config.toml
norm_eps = 1e-05
init_std_qkv = 0.0381
lr = 0.00262
lr_mult_up = 0.705
final_lr_fraction = 0.0
batch_tokens = 16384
seq_len = 512
dataset = "wikipedia_en"
Each number is 128 + 24 x the weight over the matrix's rms, rounded and kept within 0 to 255. Layers, rows and columns count from 0. Numbers have three digits each.

# layer 3 attention key, 128x128, rms 0.101, rows 12-34, columns 0-127
140135131148120105153072120095137137127095115104122125110154175117122156136145119082137070157110092138161149144124113098141142113115092118159126142129115154146149141133139161110142139122099083162104143170113154173137126095129115165131104121118115155156151091113074139129112148139136131164111143127098136128148145170081102132142147138140157107151139165116137140138140100110111147089140
121115166127172128107136117122107107167112125103150109151155106157128095093125100146159119154122130124169127105155135140105115167133142155136084106156106110138121179162135117124142120117110128131129058139160129141104092156140133138124111155132147121105128101175136131157144105058120111124089137150149162147141138064158087072151112129153136150159139151178125130164118155117157187152080
164089193143101141102128101084115093169105107101142132142135162148119108107105093115075159100113104141108123106128126092175120119136162168119066135126159103136181122118127150185121110109131142090132144134136164133122136174160105157109155122108085146101145158142140134145162131165107135113076145127120112118112125114110123140161098134071112168161109137163089122104132161155121103099134
106132140116113094114090139170125134135163148122140146148151128178122097170128120085157136099085118112099107123105096150165071105159159136165171166112182101163131093137138177085150128101135098174154174102109066121154093133149108097132147127107126184112130118139137155141110150112115153102133187141145104100136164120117122121128170122126167131154147127167098114140148110188156156145083
154134133081098171135089187138131142136114148138117131092117174152129106138082113136127105105123101111143116143149146122113104106138124112131120165171140149134153151129159100200126180097092119133133157141144148179151141105127153143107100158108148142129128097108175157109131113156143075123098157123133090136131128141169112136160130115101141134115159178107104194108140112140118158098138
101062128158117112095045111105184147140110135102163135142090115120119128141130102140107125111138110131132128104127157165105174122125130109129146125089094143110179152119112136097161110146152145142128145111116122117141142150082123118153165132159143138160138180110120134150127156128135188131136144135164082128091116130104100154113126154136097106122114123074149126064108125108138127135118
121121091107118185131144114146138098113126119135143113091126128118129184115155104097124043149128164136112083162160085140134112057149164143115158148107171122146093132170114167151120131132103091126127135137106134164149132133175128174108114163120116133147122071132126174108134142166122115122154139102146149106114135122142138094129076146086176145101176149150090094144124084177153161154089
146110141176150107135115093083149113128173063106154141076148103132146144105137136094090158104131122136129088133101115147105111148115130086114117113093127119094141196150111151065131128120104153143126117133133153127091085152103109112136089150167107135128130113139132147121107096133164106151133133135126126108101154140115156164118120133146140169140175122115101115106115116161155082117113
100142146129079161144130154115143099150076093144144041122097131101136095127129129157140122167147150182091182139091145137102133129137104141112102111154057095139149149118189098163135135099116108107110116186123138094103098139123152130142087167164148125112158147141155138128148136100115120142116145137115146152102093151124167117124133089128129131138110132129130172116133148177113089131140
137121125122118115114137166110124123147132164133105123125087147076152129132157094147165103150114137149173119104127112084159147162115118185128147118079074161095071093152111083124100134177145140122156152140134102155131102123119134121121120119042106175149109060156150099131136128156163156108109138078145130116095108151098086123140143161130174137150124112152146181121156169119163111115129
167110125110147132108103155163140125116092141133131108177126102110166134201119153117135158154102093127112072157170153118163157146101180119155119109070152144133120129157170147089139143132137115099161115150123112115111168094108120128140105084106100107158131160112110183157101126152132163137147118109118108117093146133131134144154093107107146124104130142104104134146117111143146174102131
090103131098124185117147121170081114082093122132076104143117116135143153110090153130134104143161134112157159188158128091104117104121116199122129169110120160116110125175132103097170121125123135137152104098107082095178120170166135192101139152143164111137168081132096141151131109159137141104140161103135136124132122179103135078107128147123101101123095133179121117144109138141121162130164
154108162075114164123124152154128148112167116122126102131140093176125094121123135131136125141141142156167106091064135103185151173115119152133162141168132113106065177099140119180109105075087097114137129101137102130145169107145146116131164107081143167110126147143170129105120131118138121137133150113186101116134107109117112082118115102143061122156142112119096136116142153160144082145133
142094100116193139130115075172141166106133095123129131079135087104095133146127136072091130095143146104161128146070131147176118134142151098149086124161095106114092168154099185131113108097132125125113127136122162166164108154107150137089119137136097124110122103135123154184135073130112080141085164131113133156115131133144163156106121096191133112150124176069112135095078139077128135135142
128106109136168127126150132058119177141072112209101112129149162126151146137172083130129149142146133097152130094139074068128129113146165191127099125155166124129100093148127123115108117113124122102132233137130147153146111133121130094117131125126084094112113135120116074094120127149148064105159136108151116072107134102163147113122124152106155122104131101135142130130073142147168192121144
115100140156078172111195122126144169151096125102160152154115114144135160143168138123111117136089134150136066144106116075107163141160116148097127141109147134127109108150152172129150070150124099138120111137144116119126136141099145139123124114145121108176161141098124143104174098136105140127119138126098104109124110151123186100141123097136105185127130135176104105127095138123129131107164
138165152134119112137057143172091191098149153117138120134139113143084122131122084119149104082128102086163114058165081147078113118164126134090094098138163094130158145084152140101139130120144102129107119096120088112163147107143125115105115078120068129149115114179122147112168136129145092118132103183097111141148107110145102129183157134129066130111101130135145139088126127102111122134142
068142155127126147134120122147169127137126119124156115129110113118137125100176130096147140119124122121120140121151167117146090111144144131127133190159107180169151091108132131082086154149155144135083115130158138135134106147145123143119116168131111076116118093105122107164175139124114140144105072112168143159152118125094142100151135150108133110066172114109097147133114141157107167128138
171105098096125170085156147132118135115131102107129106169151158163164121156096119167158138143136125119146116116118094139098109116098100117138109122110136120144132127126115107166125150177154161125115119098105119113157115148112150167124168121156084122100136119124107118124135131131172111086170126137129123150140145143120127128170186095093112107124113103130099122128117103159129096115116
108138138096130149149145132129128177162113157113129198157098161128126113153152066124113147139126116131116146160140138141132131143117117171101154134145094157097154136161084123125145177136119141143180158151109092137127132144183119099113138192126129092122103092119162126153104121139078162143113124152109127128115095096127116113148140083091114134133144128120135185157179132149108127149154
158130107123118129115172120156163130131095129122125159117134157104104161111130110130111143142126124139117116118124147155137135135112112118072116117101154101101122094095121118136109151112171148158126163158173136128115128139131151154119079113110126112138101112126123124146126139159135126144122152157115153103144148137139128118141129103113117153131138139129105119116140159177127115136136
120149122125159144124109163123125136096141131129102074174115121181125139120142185082145099137126094123109133178118122142132126109120158167159146115113125100164152121140141132143139119136092067130112095105115113082141127140131146119115162153122128146145117152103146105115119143115094089157156148114133151142152115083161106097135152102128113114124131131139163128154106132137110117173110
129127107119108126132149099130107110124138148126112193139107129111113088100127125187158134143130138117088175194129146118133116093128106140122116148121150114104143078104094114091141139124101157117143134136151107144125086128135099152112090134115137100122130129141095134125129086116162143152131158096145111090112169150122116157142098160168158165146170152138108113144129139147131120144150
# layer 3 attention query, 128x128, rms 0.0972, rows 13-34, columns 0-127
118142159164109088135136121086144141207162128109158111160096117099156146153142141118129158122102109153119143101125143135109098132150107128073113105112176120151173097144123097095136116146128101191166126107094114159125124079134123088110100156108123096184118151130139087141148130161162137117110149150150167114095109100166172103142097150152170072116157158124154124151111105134149111110113
171106141134111135132086123112112074110117184122104105107101116138148110128137132139120119108115153159081173104097149101157160113118094173131126113127163096090157125138101128167091123123136119122112147132121149126138137092110124111146114152123087186111141159104137116095125158183085135117112147089124231132148101120117121137128081158133136104156112122195113140135140094124114108132124
100150131149122091153124102088118106151108136060150112124140171112105131108099108155123137132144131128135126144102108163143084109183135113157145155167085099095093130153179121199120130138161123168158140114152125130133170097104094135127098147151128133134104136111156122114124143074116108122123132190138179129192142172153124159098144119187161115141140164089128117167109119117120146091163
144169090154134160145139126153172092077082116161137136144129120124124149135147143201145126096127138142145108113174120140160153099210123110192160128135112114136181148120150143116163123104122109120110178131147131121159120100110119095092090110127134134132119123135131116100117131152134112128133146148145149093117137122118136095108101080160149086116120114116124122121182121141140156129149
140112103152133150116110143143119109098099126142088117145193105141127102135126134107149114140106079143108127143094108158134109154177140119125165146114120091091138142142136150122137130085131121141108111101155071099086147160173144134151127146151146128113137101133085145126158100077141151113153123119116119118173130184139111179125146147160118163158129137122134112105148112112165141083095
147195150078119118144130127209165125061084109143167105146158122137112154096098197140115112136095159156144146156119138132193140136137123116177121092159128077139143167163149125124127146145137172161082112173114101083140112135150136142129139092150142139186124145130157130112147113154160128134088108098096127155119139117103101098137140116122154161117163123125126092104136080102109100096149
172121130130099123107130160112103117115118134110113119081115152208118143138109124095097085127120085115080154109090112133115134144132097128102137154142120125087097127147147111144115119092117180154125134119114123192125155177115114153168142106140115164130144108113122145114119068133147116143114152104123146105126106165135160121147136127134104159149095155130124137117144160137112165155126
131126147126091091096170172124140133143082116146130117115132131089118124136135147144135126124148154170132113107143129103108111069122139141116084118115071182162135112111078106185121131129147111127134078112151118151133071138157146135101127129150139148136171167095136121094109125086121137091124117139084152153159130126115138138163119163121131141158156093110146138091146121149158111113132
105151141144085140147116133119152156132146107135150161161067137161129137093100123113172141189150124149107121164124126110127159159088113115171152097114148107181161116120118130161136127146111140110139126109128120126113140109159154109125107152168123078140131161161156128111143126165138169123078127124126138145127138136136131120156112135145167143102144113108104120144111114121103130106117
185066129190152152132126101165128158151134168105144137124080145091167158143142112153124227133123103136145102149147150104155140136106117131145129137160113134067114141138131115090132152166134076115133116164114117126091120101082106117135151142084092148190135134133095115122145168130136113130142117119121106124187149131121147149126160121144162088131097137153115122150158174129137151150101
124160144139138081122127132202095112124134122164115141098132147186114139092113143126101113116135116138111130129090067113129154137109121137132073080119144146132096111134136091113146131104144143096113107142086110160145140147181131192134109184116162145147123145141117176105119114085131142123095131084128112163162127110091110160092103154124132112134138174126110150121047112104122127152115
122138094124104169149093132110146140113137143113176111126152101151139101109149095141165131103128135089130137106131098105155098087148091141128126086140128138140157118067113159132138024144090104118173144143117096138177156096117140063128112115154119141148163080158163133143117112129137180139111124100096133141093165131045156127161124146154105100131111131087100093161102147150147098146120
120112141156133152130144104126126147135116130119110124118140119170113147135134116115099163132148097138124129121079117070121137133104125091126059142107114130111113127113141114135136119120158140147104126140144089145114156147140136121124140136132141124149132128149119171131118093097159113138123149107159111102125141112086108149119133115098119105107115153109135140143135158126124093140113
109121068127162096154129095091100156108163178154149144135114111178110162143161094097080092144150091122139154124130149144186134111146130071137084186151113103119142183080152162160113100129088101114113102121174171164145099113154117155158151104096167186123168150152160145077134101147128103175128136120154129152086135140147161101137123137078135135142131147187126144109127103131128116118111
131149091135119119116154146129121141156144191171150068109122148146106145123131088148165132178105139134181121143117101128143104185107119132103130135120099139104137087138134093110148094127135159116125209127098148141142119152141123098133150148129134164175117130134103102069126159132109081097118118097176150099165179123101136112096145130115111125126110137165130063113111111080149109124123
178174125096133167135142155157122134107122150122134137104095181100074132115081101129122135123142132116136189104113111156099119175123149090108123118201151121126184180133099112114108125100178135125149146137157084120157139069114112118120088146112114183114123101189136134120152167093121153101140146197118128122163143086110123165113103139074122147070165126130093136121117084134129117094080
129158153123153134111168140138172145088167124099123081126161089138122159195150180129126126146131181149119127161139134092131102163125088165120157131089110095148163102121128128098085169143117156123129161098161123105171128144102110089121134125090128125127127117122149119149165145174119135126104213117164101106145122105124146107107132153103150106110144129115123153094134157123102149087120
123154132125171092124146137146136149121129173132150150158155138131169116120121110148088108105150119124118153158155089163073142148122117177132097107142160111128121110123160118153183170112101160120173143119131116174134148095088146123113118148147131167118138084155139107110103100124140163109120121167129143158174116101166094129154125088154114129185167130136084116116143128163134130123177
119094142129112209113149140109139094116105131127128107101163109141139157174150153081154136144083142138207129147117139123126102176107118119155087103129134138133105162152161145124096142123135109115135105143172133112184130116112094127136176077118132099169117148111144144100094127095102167111104163109122105115138124110121154110114131145134122099170128119129126177138169125127186133144114
112115148129190112116108091158095115135163115136144111112109138115122117157122081126144118097150135177123110110162150144112128117097124090139138143088150141160135131102154122096148138107125109105129156108152111136140130137143124109126092145124119156075154154141120109106100115103142139170131096106098095131110122113107122116110123116116140167134152119147139131151130119123137135135130
125118082107145136170158142115128113129173134119137152113143109111125103144142128152149106103147146120151141098085109172133110169126101114139127156131101130139143159090066111116122098122122140147146132146139133154127164135145142110144146109103124130135169102165179119163162162151139100132123096136137141115102152136108121149116128186122115130152115082133122136139147117123120107135145
117146131098123148128126138147165138126117125113112121118138100136128114107158159125069145163127118173115145137138156128155133117148146128120099135097147136142136129147167152113133137107094133162112129125149128148164136138165126147127121120176128087150109134098148163147130089114108114138102110112110175147129111141169131114125127153135148116125135150144095153145143114097129121123162
# layer 3 attention value, 128x128, rms 0.096, rows 0-31, columns 0-127
150135140142112093105162129115126122088185157119148132115140127129129152125121168156122158166080127105161148118120090108115127150106128127097137138114138123139132105064128147128113143100144139125124122136135100101117099143158111115120166131155093142123123126136083118120126143114104135133128148104139136101113150134132091082111120125101138104145139131127108113126118142196141122084101
133131185133128073140109089122138102091135148141135089141176156169145144120155105111159121096133115123098139122152108124114069083119122121100138127138110093137109137097121123121120139144144124143130098162082110103125167104143119109141125139172128114166100134144173141134066101120120174138137138141059132118132088137133144156152148130145116073125134172115132133143121120152118117110154
072142137135151116110080168156143129115121127126125174124124119131125093099189117106166113146100141152102135166108103166136119152116155115103143119140138105139135104121147132114171116178140109136162119103110125125153108087128117087129083111126084126139120132110118142139137142186161137130144091126101126127121140109121107120125140157125159124146129115114108163180147120110140112122132
121151149150143159126140106124067126126123097148116154167135123170159121104154107111148159155159141161120132063127157148134129150136127172122142102170140165135148085124170102128138068132147126136149110166156114167117100118135160099150108157158120145107098153138092155117102157115120128112134103153100108150138104144127124141133162078121092138146143118140157119128114162120123129137144
196136147086125121123124154191121107147125123124117106143107119117147155121124101127149157142134123163122061152121146115175110122103125143132133130184156090131123158121143150132065074096154125135097110095136117122145135152135151153079100105103130118117123147096117146082121127125124173096122082107088139139149105131137124118110111139146154165090123152136142152138095116157160156137120
088103143111113127129077185116133148096127162105160118101114126113154093129133138151122126090111122113133141148110152128155135141157135091108128121155112118087115109119127146156166118069123135078130147104116172107104149107119118125156125157118113135149139095128138110108125119144115129144111132136086135108148119151092151135147086098127117108125156144113162112069146124094129147112120
095075127153123158138135140097155113078157109120108198129125125085148108128158181111095160114129113096109135162136106103090148107127123152153122166118127140140143116103134135157122177145131114139122105155121083105096150137181124146137138130140140131098136101140176164128170121147126096135126127094156123117104123075101109139172136144155114129163111129140120110132130158133123134148104
093111122128149140104091140109057154136159130131134129135162106100110148139140118129102104114123123093115154128095094117127167132128132175127127154144137141151151131131108119092110171125138148079130159162141180139157138123122150152126126137124128117134110116119145117120095154110113127148151150135127159144118147103167072135159119156147088115090135131131138118116144121114123133173118
116100104166155097091164134109134147108140106149146147119100145113162056073139190168103149151128115090111100162141131149165102133112116154162130119126116129139181137127145124114151130112156075131127092101067155132104163148098119114149163135128143144122150139118145125111126115120110111112120144122093098129110124141118142116091135149143131130115169141094128130123102139110152090123131
110110161146132132125118110134126142156161153128191113138124116121086099132101138145165141144106140184135153119126126127142112152126094093148141109090120156126128126127131149162103154160119130137113105143082151139098119101145132114122127049088103137095116146100106148101115120164157130113106135148110126167122159139109128109144087127119125111155153127121140144143132143133131115092114
152131126125107142106100130147110108148124114111120128135126140117103166103133170142111156155090132135126174177102154102138069062124125118138100122113117114153128075143140156145087143146122133117128115110125086165084103079114139089146126145111104102136107096060122135118159156140110161129128081109126181129112091151125132124139138107129145104135113144127134107152148099152144144113127
124139158095154155110155138122137127112133105129105119089133135123117120091160107144158163099091146175119115112095163075101126137058100130128132158154121153103154174121121119145160185149090114112110105109120117114125158111119106159113160126183129128174127159154130131127098129123132120133107125169100146125119135144116124100130144130115096110077115114118107152092141135126144140130107
121107109124125131102122079094179144188152130111171115109115125102162144066151089189140131181112153123123120119118079134135131133118129114142151111133107152144103147161123117149139133137131141141078123113153128142135138106159131142112115133131140140144148108126136130115120121147129132120120091106147130141121130102143164150112152093127166128130104134122082161106078093136083124123129
130134148119105106148175103116180172141143116099143169132109118075130058138154101151161076133107157132156050137148108126120136115141176124158115127137135116113103150135110142158144110144141095109143152088133110134111150160132144154144143118154126103087133127123163097121102143070159148155131134110100122097118166165171148109144119108142156136124149118153117116144075137156159131151115
047129093147098105131155119095129120137154121163148153145151110143153137114118090123177089151149087131130134171127138166104087115137140124113145138117109137107124087132161144136122144174138095163123145122146118118074096116159149159128086134144152103101182128147167150141090116116150117132134117135114137149137113129160145170141202175130123093136144128113130118146158094128140126194153
131161163143117149124133110080108108115104110088121130136129127155145128171108115184165081135107156158116080152097112130114120095109112129126112106117128115189137122135115119135118138101154113168133148063121128118097103136123143189161128090156155106118157149166129155136096125116096129135127112092106126113132146093132124136102130136108132096155153110125176093122125129114154131142119
160139091134135106121175114109096151110154128134129144151147161147094164126138140116154120143134140116133118143181133126141087106121125131097105111180146102129140123171132136127127135134164109137123118148116128134161120158124149212103140168133115128159094112107144115114147158092155141170094134128121137106126112148120129079107148115131115156163113148078130110142132124128151132104119
099139135099129123143075132133089155114176141151110136149155126174131154096162108124112111142103120118115101157108139108122128074097110111147141118127088119166164132128099143105175164097162109109161126123136092145133127165151095109148125090118130099107154129085136132134112125132130139070141054089173138141066134122126144137138115131090103157164151140107087071138152073155141137111107
128128083132154136160152122141136171120153138149117119117130137164126144131134133111154120155154119123112122131128138162154153115118141150158125210083112131143111140136139110124128109107105113125124153103140097115109131154141164131150119102136109124135153130196121166113138119094143143086116089095134170120140144164154116114123110118102152095104135134140174090130130072122141142115100
124119090109146146154132066158112086135142141115099053076103119157114153106156129114119153104156146134105101131148148158140146088169140095125120100152125157122106129145105141121097119083115108126138154135113127094166147124146128140116149132121101120106106117139139156111172125072128092121157108085157121120147130134083124086135147150125124077130139140145128109122144121135130150113146
161163134087147141122131130143132132114093106123123145126121111170172111095124174136078113130121133117088143147147179142143103149139123094130159127115130147181145148125119149111132167105143148149110097166099147101114141137161114121121104130124107157176140100127125131149118171119153147152091116110144119125123162135126127104140110128109145125114120100135101125112152130128155152110122
110145143131146093134092088149112129135137131137120096138094156120133145125079136141155098149150123138121118132113126126153140102151166146167155104146102115103095147158140112142114101145107176082143161127152173144118132105127110163171106149124149136161138130135106135144096117117153123124106168114128153159137114160101171105064161129131141186116114118137122135159110125115151105085115
114144158123138116169084157095158167179069118109136129193125137140120168122105101103105104073138118096120124127174161175159150140123083113095133104123104102144103168088106097129123123149088132131100166152125170092131109110121122077143137118162152144158137147108145169147112129119127107154132144122122153094147116131124166103149119121147083108163100183124123126115115111145136105118153
156131152168110109154148093156119129055152127117152135082116098117122159117078097083099134143126113141112114087089160149137154126099105142108112131134088121131202129107149117140104121119169120106119119088098109150171132142126133103126121171138137156114155104105152115130117121147134158123112121101157095158121123149132098178108173120119144090163124144110075099143154152128174137152108
089156156124121137145125097119121082149130154151120157110143122114168150136130131141105127136101126108150156120092118087182131116107134099104123129062138101116135133159144126098122103153127137122097129146112109102175101141131123121159100125120101096131180150086133120137091162174171135094097123122122123123154126112136117125090135142132118140158148151148157106135132124163150098153138
119112108125121121132208113110115102114142102146159103062125121168168139145187128134165138143106140121148154152074135149135109156113084156136182118109101130112136166112109118114127153128141117106152120159121130161159130142138134078119138133076133097109129143159120114165101117137114100126110096168140154100137131114150133147155139107129116150153098135127134149172113164120132112139128
119097109154084106104156151122147128109132094148168123146107105099147121139117099123135135125118163107140150086122118124126118124122146147118114160130111150140136106116122096111154092166126111114094133119199118107100142128126113147099096160115121147113109114166126092116058191127157150121132158138123137132142112117086129147139142121168140120153093118130149107138132154137130123115135
110122152101067146137132125169119121113157130110095131106139148094107150159103129133107148146141164152097114133150088124154147131152149128097144126136171126117118128129154126128141120095135106160152100150132121092110150080104095102130173120125156108110140100127121151112134136124146136139137090107143156120112141170137170119158155150150130094101104135150137124133136123142136157093135
102124137096128132132107123145102104157112138151108109093114112135119100114120104161124163145120110143049156133144169118112111134144113120121129131154142130159142159138137125126125109143121083114136090082148133140088124137146151106143133129129102143122092085168147072107124130126088134105109086138151144131126100107121151138104102152107112125163132148142142109139084138126082136099099
102157150163137127126098120096154100086144131095121144155118096134131147070121192127081115127132099069129141131180141128168153118130121168128131077161135148125185116133123117094127128131093131113102134140125142138109129193129097154126138137151110106087079112142100110139137127115146153126126085134109141112147160115094123081093103110136157109122133125122128131157183149131101122074177
138173129102140146151117152145135100145171125175153152152145128063118192135096157113107146105168142094149127133160133159106125123094155093174120125150148112163122129138119107159104156142125154134138124126144105117111135147132114093163102143076097148120118124140121143167124146126104097093124101173139158123111095099109137128128093113160124098138128122112128115098135145138160141156132
115145110125135128155146140119145134137104131115134127087137119121120149124131150144133155059141137132086152097122154127134118156150115078122151175148143140120151152090129102161128120116139110109116143081138106097151116117156139101156128138117143125114115115146159141155126144138127141133138137119117137150119155161127110122124101116125105175128120106142103128152162123135106122154132
# layer 3 attention output (transposed), 128x128, rms 0.087, rows 0-31, columns 0-127
092115117153141131118103138096139138147118135121127126145127159127137078147090101123142158119128126127118131145156155137131101147144139130119130134138116124117101129151139153149171113123138105105115136118090137131132148113155134124118131115121126139144143104147152144133160119097141135142150137143140156116119147120135124118174094129153087126127106127116103127108096141098097139173102
131129101136137144129150128125125152165116146151115123131103140112158084079129132100084130130088151128129146152120132124147171151135157136106130122116142158143160136124134122104156127149120162115099111115133176124165121121153139120135143124117146156137142110127103116115161100104120113118163089122114141123138147133116118112130104144115144143179108087131135080112131103143117144137148
182102115102080150139154099091087126102145145106121114149106114149141148147098147163096155134136135145117151090108119117097140158137111115158087150122138140106130173119124122106100134112132159138091149141101125141137112143172141152129157160147122126138114113133130116115119128110112166139094121121108166117124115166120134117146092121145129116149127171122116129115144136132154102130133
133146087110147172137118160162128154135128122123129091108117123114131154146149140117082125113087134116118128130082113107112155139146154146178119127078124137145125129106111122134100127131140149127154124150155091147170121131126122142108156135112140127132145094143138132122147145140137127130106117088168175148117139128081143141100101141140143150127108139128123169141103125144171165146095
098107116117138134131127126163149126132094127135137198133166144144116112111140115127073099132135131135105130090132119152128137102159174071144148158128114149143102124126109123125184184128094126131119098135128096139134135102122140156143108121166115155110128140162118147154113156087110087137140140141161088126136132125141117124118138146108127127090154104128137149102108118158136159111150
123107124140092129129136146080134127147152131153098161148127129116126140136140133100137126173146101119187105136139135088141128114138132131098114125130140101150117131150097133114136113104130112111118114092129139116133124136144166132124116120126134086137127145118132187125124116125090120122079118090115114151136124127139099136138131097152117148156134111121096137155118131133135112129154
137119137146123086120123117152151151158138138112153122121116111117115090153119117116177127182124126129147110133134138128173116147116160134082110137146133143129102133124108156150132115102156123107123124145141113131149110122120134085112154163094113135165138166114100143114169120160138153116136118143126146133121137130143129091121148135125158132110131141102143130126143134081138129113115
141091165098116102126107116121114152125123135159084132082118134138159121129138138111148116134128130124091142146136132116140105127088108132109127118137139156156101130138126147125132103106121159124130121147101108107127126121109137117134151124114125114141127130096121138168122076148165154175124118121140162126103137121097119131155146135095105119159144140131141121130152127108117129142095
104131137130088159156109102118105120141108144101151107144126137150145125147120109089132137127173136098165110150151156154126166122115130176120129144099174117106139156122084162114107126143106147090130149115164127157174110150139121105136128150130169142101130151118094143123135130151102120111132139170156127109146110119134097144160119117170106131140124131128135130124154125146126132106140
101130095116123135142137133096137099107125126138111134116148145163111141096143147129124112138133102084147135143126144102079124111110137145127127144129104184136123142164177101113152125110149129123141159136092134130136158144142091125163127151126137131173106104123114133100158156108105096120104167113142119067085140140159165127146091117130110154147108135109114136128105127139128130147109
127091104141139115149130154140126129141132140129119178117120116113142101147089139122121121107143130099155120116110104118143125150132119102167149120104133137091168171164115085121121135124155134106114122151120146158138152126133159129135144152127117158121146123181120110120103117130175131128097143114174123126126115148135140158102128171116118160133120125128130140086106126122134122162134
098130096123109121128138101115160162177099097141133110169130146144135146131101118120109093146160122114146120128156134169133150111170165104132102145148116103120139099127170139113133138123153118133132153163112139101110122135108130116126163097110145126117119131111148122133126122141114118133184084093152106127128112147133118191127148106163147120122137146122154119132145121109130114114147
110143128133102156125122150148091094117136114123133149112147132156120116170124132101123123134160163146115098126129130179154135099168121110105116123096139131117117147135140131119148132150156123137136156150114184101096145145121122117152122107104172085124133134132121111109128179104120130151145116173109123119122131126123136095151154159109098157108127128132133132178133119133142142113108
157163106102118146122100142132110125125072153094146090125154141191109148144110140115140158141173148123115144127117160147109127121137106116100124123178117113136150133126137107182120118098122144124119080138128137129122105114136104169115138154132106123139119132139090130115144127162092098119133137099111118133136119083107151143137077111112101126130127121095125159128155111139092124125135
166130193114117135107127121184127141102169164162136087085129112134088133132096116120088156144119162136090155119094171108122173121123110104130112104125126152149176170117122107091119127141128110108104146112098131172159119141140139095135148141121139142112118130098122101124132119135137132106126145129163180128128133135125122126110127092076153150122114123131146153147105144128129128129140
152132089100113120135141118159147124085117115148140088117132154136116141097146145107155133126107173091144173107151110140123150113151135111129143115137116132117152145105124122156149133129128178120206098125128096118165122154140155149090156110122108130105106110131161080170131105130139148116117170148107127108129138161114153156139122118095109142099114115152080161123126141116091143146134
086150136116123126111118163146113106109099144101128105122116135111167081182159104166135104131128157113105150080154086158117174177153117110140147150101104105117184145125104112150125122160139140104156120143150109088135148112105137123109114091167083135085142155140116154138107101130100137107143133157129144114139142137141134145088117129115123121140135113124158132101120130126101171149145
130133086135116144129158108089082148144079141124139094077118121146105072147113136102159107137135166133131138129094110124129100165129088150126148121140144148120122145122190104084090098117121170129122119139115157110127115097133199102122135150169111147144127099149149127129140136140110145140118157157113127139141126173106155135163164149127160125128102128115151124117120163129119101215157
135124122119109136099104151138151130110129073147108114112114150092094130126080119144149143107149136121106148122127154108120097116105159139115107080152114115146122133142130139138111118144112128163112112126149084139124105105150123121067145138130150116133111119121147095107088141151124119140134147141143134136155136123163113148129156157112120130108138166146143164130136155089097107178144
162178139169101115130146182137127124103141118133131115167120143127118124142122127150123107110142104120119111143134113125131129140122126166110150128140153117160099120141137128137141137147133142120094107151208110110131151115135160129140114119152124144127144130155136101096094104142104142149093144159131155115121141117134123103087168105112127129104137136129141130117129130085096114166140
086092097143106128127116090092124116144116110133131151129132103103095131119124099110127146136115102116132108135116104155131113137113111100153100113130128103115134084146139143128163123141129134098135147122138137140132147119159133118124127122132125119087144163147133144108112093117138124129135139158129087111116086150124142105100145112158128146133077148115105171123158117154144130136104
155155128160135120141120120124132122083148085152114135132131144124092127149146154127106160112130128112113160093130123131085146139124142128099137164120140128120160110108140097120162129114105105109110133115152110130108132127145168087068083113120118132103136146127137124128093146128156130131114118121092132127167116092155112133136120151098122144124128150140118129170109106116122127146162
131167108145107157119175101103094106114147128114109189159097104125131117060124137124138119155102159157168160147114085102128106130140123116130098093095133139113134105130134142122125143124119099164121084156137107156141142105112099119170135111086095130112128115154113089113122139138086155120115103148097098152084130125114112126138109132120128105140111109143154105163145129136120133128123
105140142132134135089132147126144129164100111139126121142110141159135148111143129158130167118125139116108123139111127143082105120140124116108151109113116169101099141160056153117138120137109131150166150149110191140142123118110147130097153115111116110146121118125100134151138118130128152091151162142171161075120108134126149101121120167128189121125143129131134144087101175137104124124146
107121102130132120122110116127131175105116115095122159129138153124112142150121162141123124139124142136121190125119086094099134139110102114137144101135106118086155147123128126076095113110119133161139137140153148152152133093142136118110141136101135147146118099121113137111143073110128070181158129096125154114132128131104137124161126125140150126109129146106135101115137184131107119130134
152167146143114130140116106136119132122136139143140082148125151089129098099086155119136139141150161106101133141151127150105127114112140110087119106102170138137129119129151140135138104149106133145141190148099131131116123115149136133113150149168141146115103105078099151122180138114135124123142135093132111130084120118105134105123138132130131107146150145093118087142126144098154135122100
126141123139129149142107124137100136121124133149156085123113122168139153138113136138102155138145088122111134155152123102111137117113115093122087107107122175133108106132132130153102129104136121137139121105072137150143102139140135116126145107128140099174151171079118163098121087146138113114131091085133143111117158119157152113129102155129125148115154129145126141142110148129125148131149
123116132163120130105131172151089130111105148159136112175104154126133116144164152116128120137132109119107114104115131126122152136168151128129142119148120121140102140111118093123145115162173109096087135115128121179143109151146150150111081144120105138129142152157148121118111135113147139140117152161171122134152140121108128125124120126136134144137134126118139108131156137084091121130124
121121099127100097130098123127121123129146162130150107096137119129114137114135129116118108113165103132150130117105073117129193143093146108135150123120107132137095137125142130167121152136128167136161160145124128117128135151113171130126145133124157118158118124151162114115141103141128146113151130119133135152149175094136124133109134142151140127138148098118119111148141101142116071143161
146113123127100148150134137122071112119131138080168139132118094111084090141146064120123148128107131152136143163132146129110154186131133131102156165072110121123109107129104144148146143135154127135137096123159146152155127085126143117144119127103165124112173149120145132148104141138145121156134191137103112107096104142128117135147141143148113142135114124142142111145109138121130135143106
130107140151158119138093150157107144109111151086150118084093106149138098100152126146104132134119133110145103156066118093149111145149074174142133120131129116093160109153131136133161097098146132138108129123136174156144118108129134150110153125165146124128111100133119149074089130150165119169138128124119117121126126126129123146123150150121116123158127135164129125168130123132144089110156
118118126141128124151127123085093148113161087162115086156157100128100116094101100099105149157164105136133127137121127111124088104133154147125082114170111139125145103176127157106121137130145114162144135140126156116137119134121121167121148121100124128127132115131113126113113114125122129106106120134137121140105105108120152094180110112105164121151139131124105128126127143127170105119147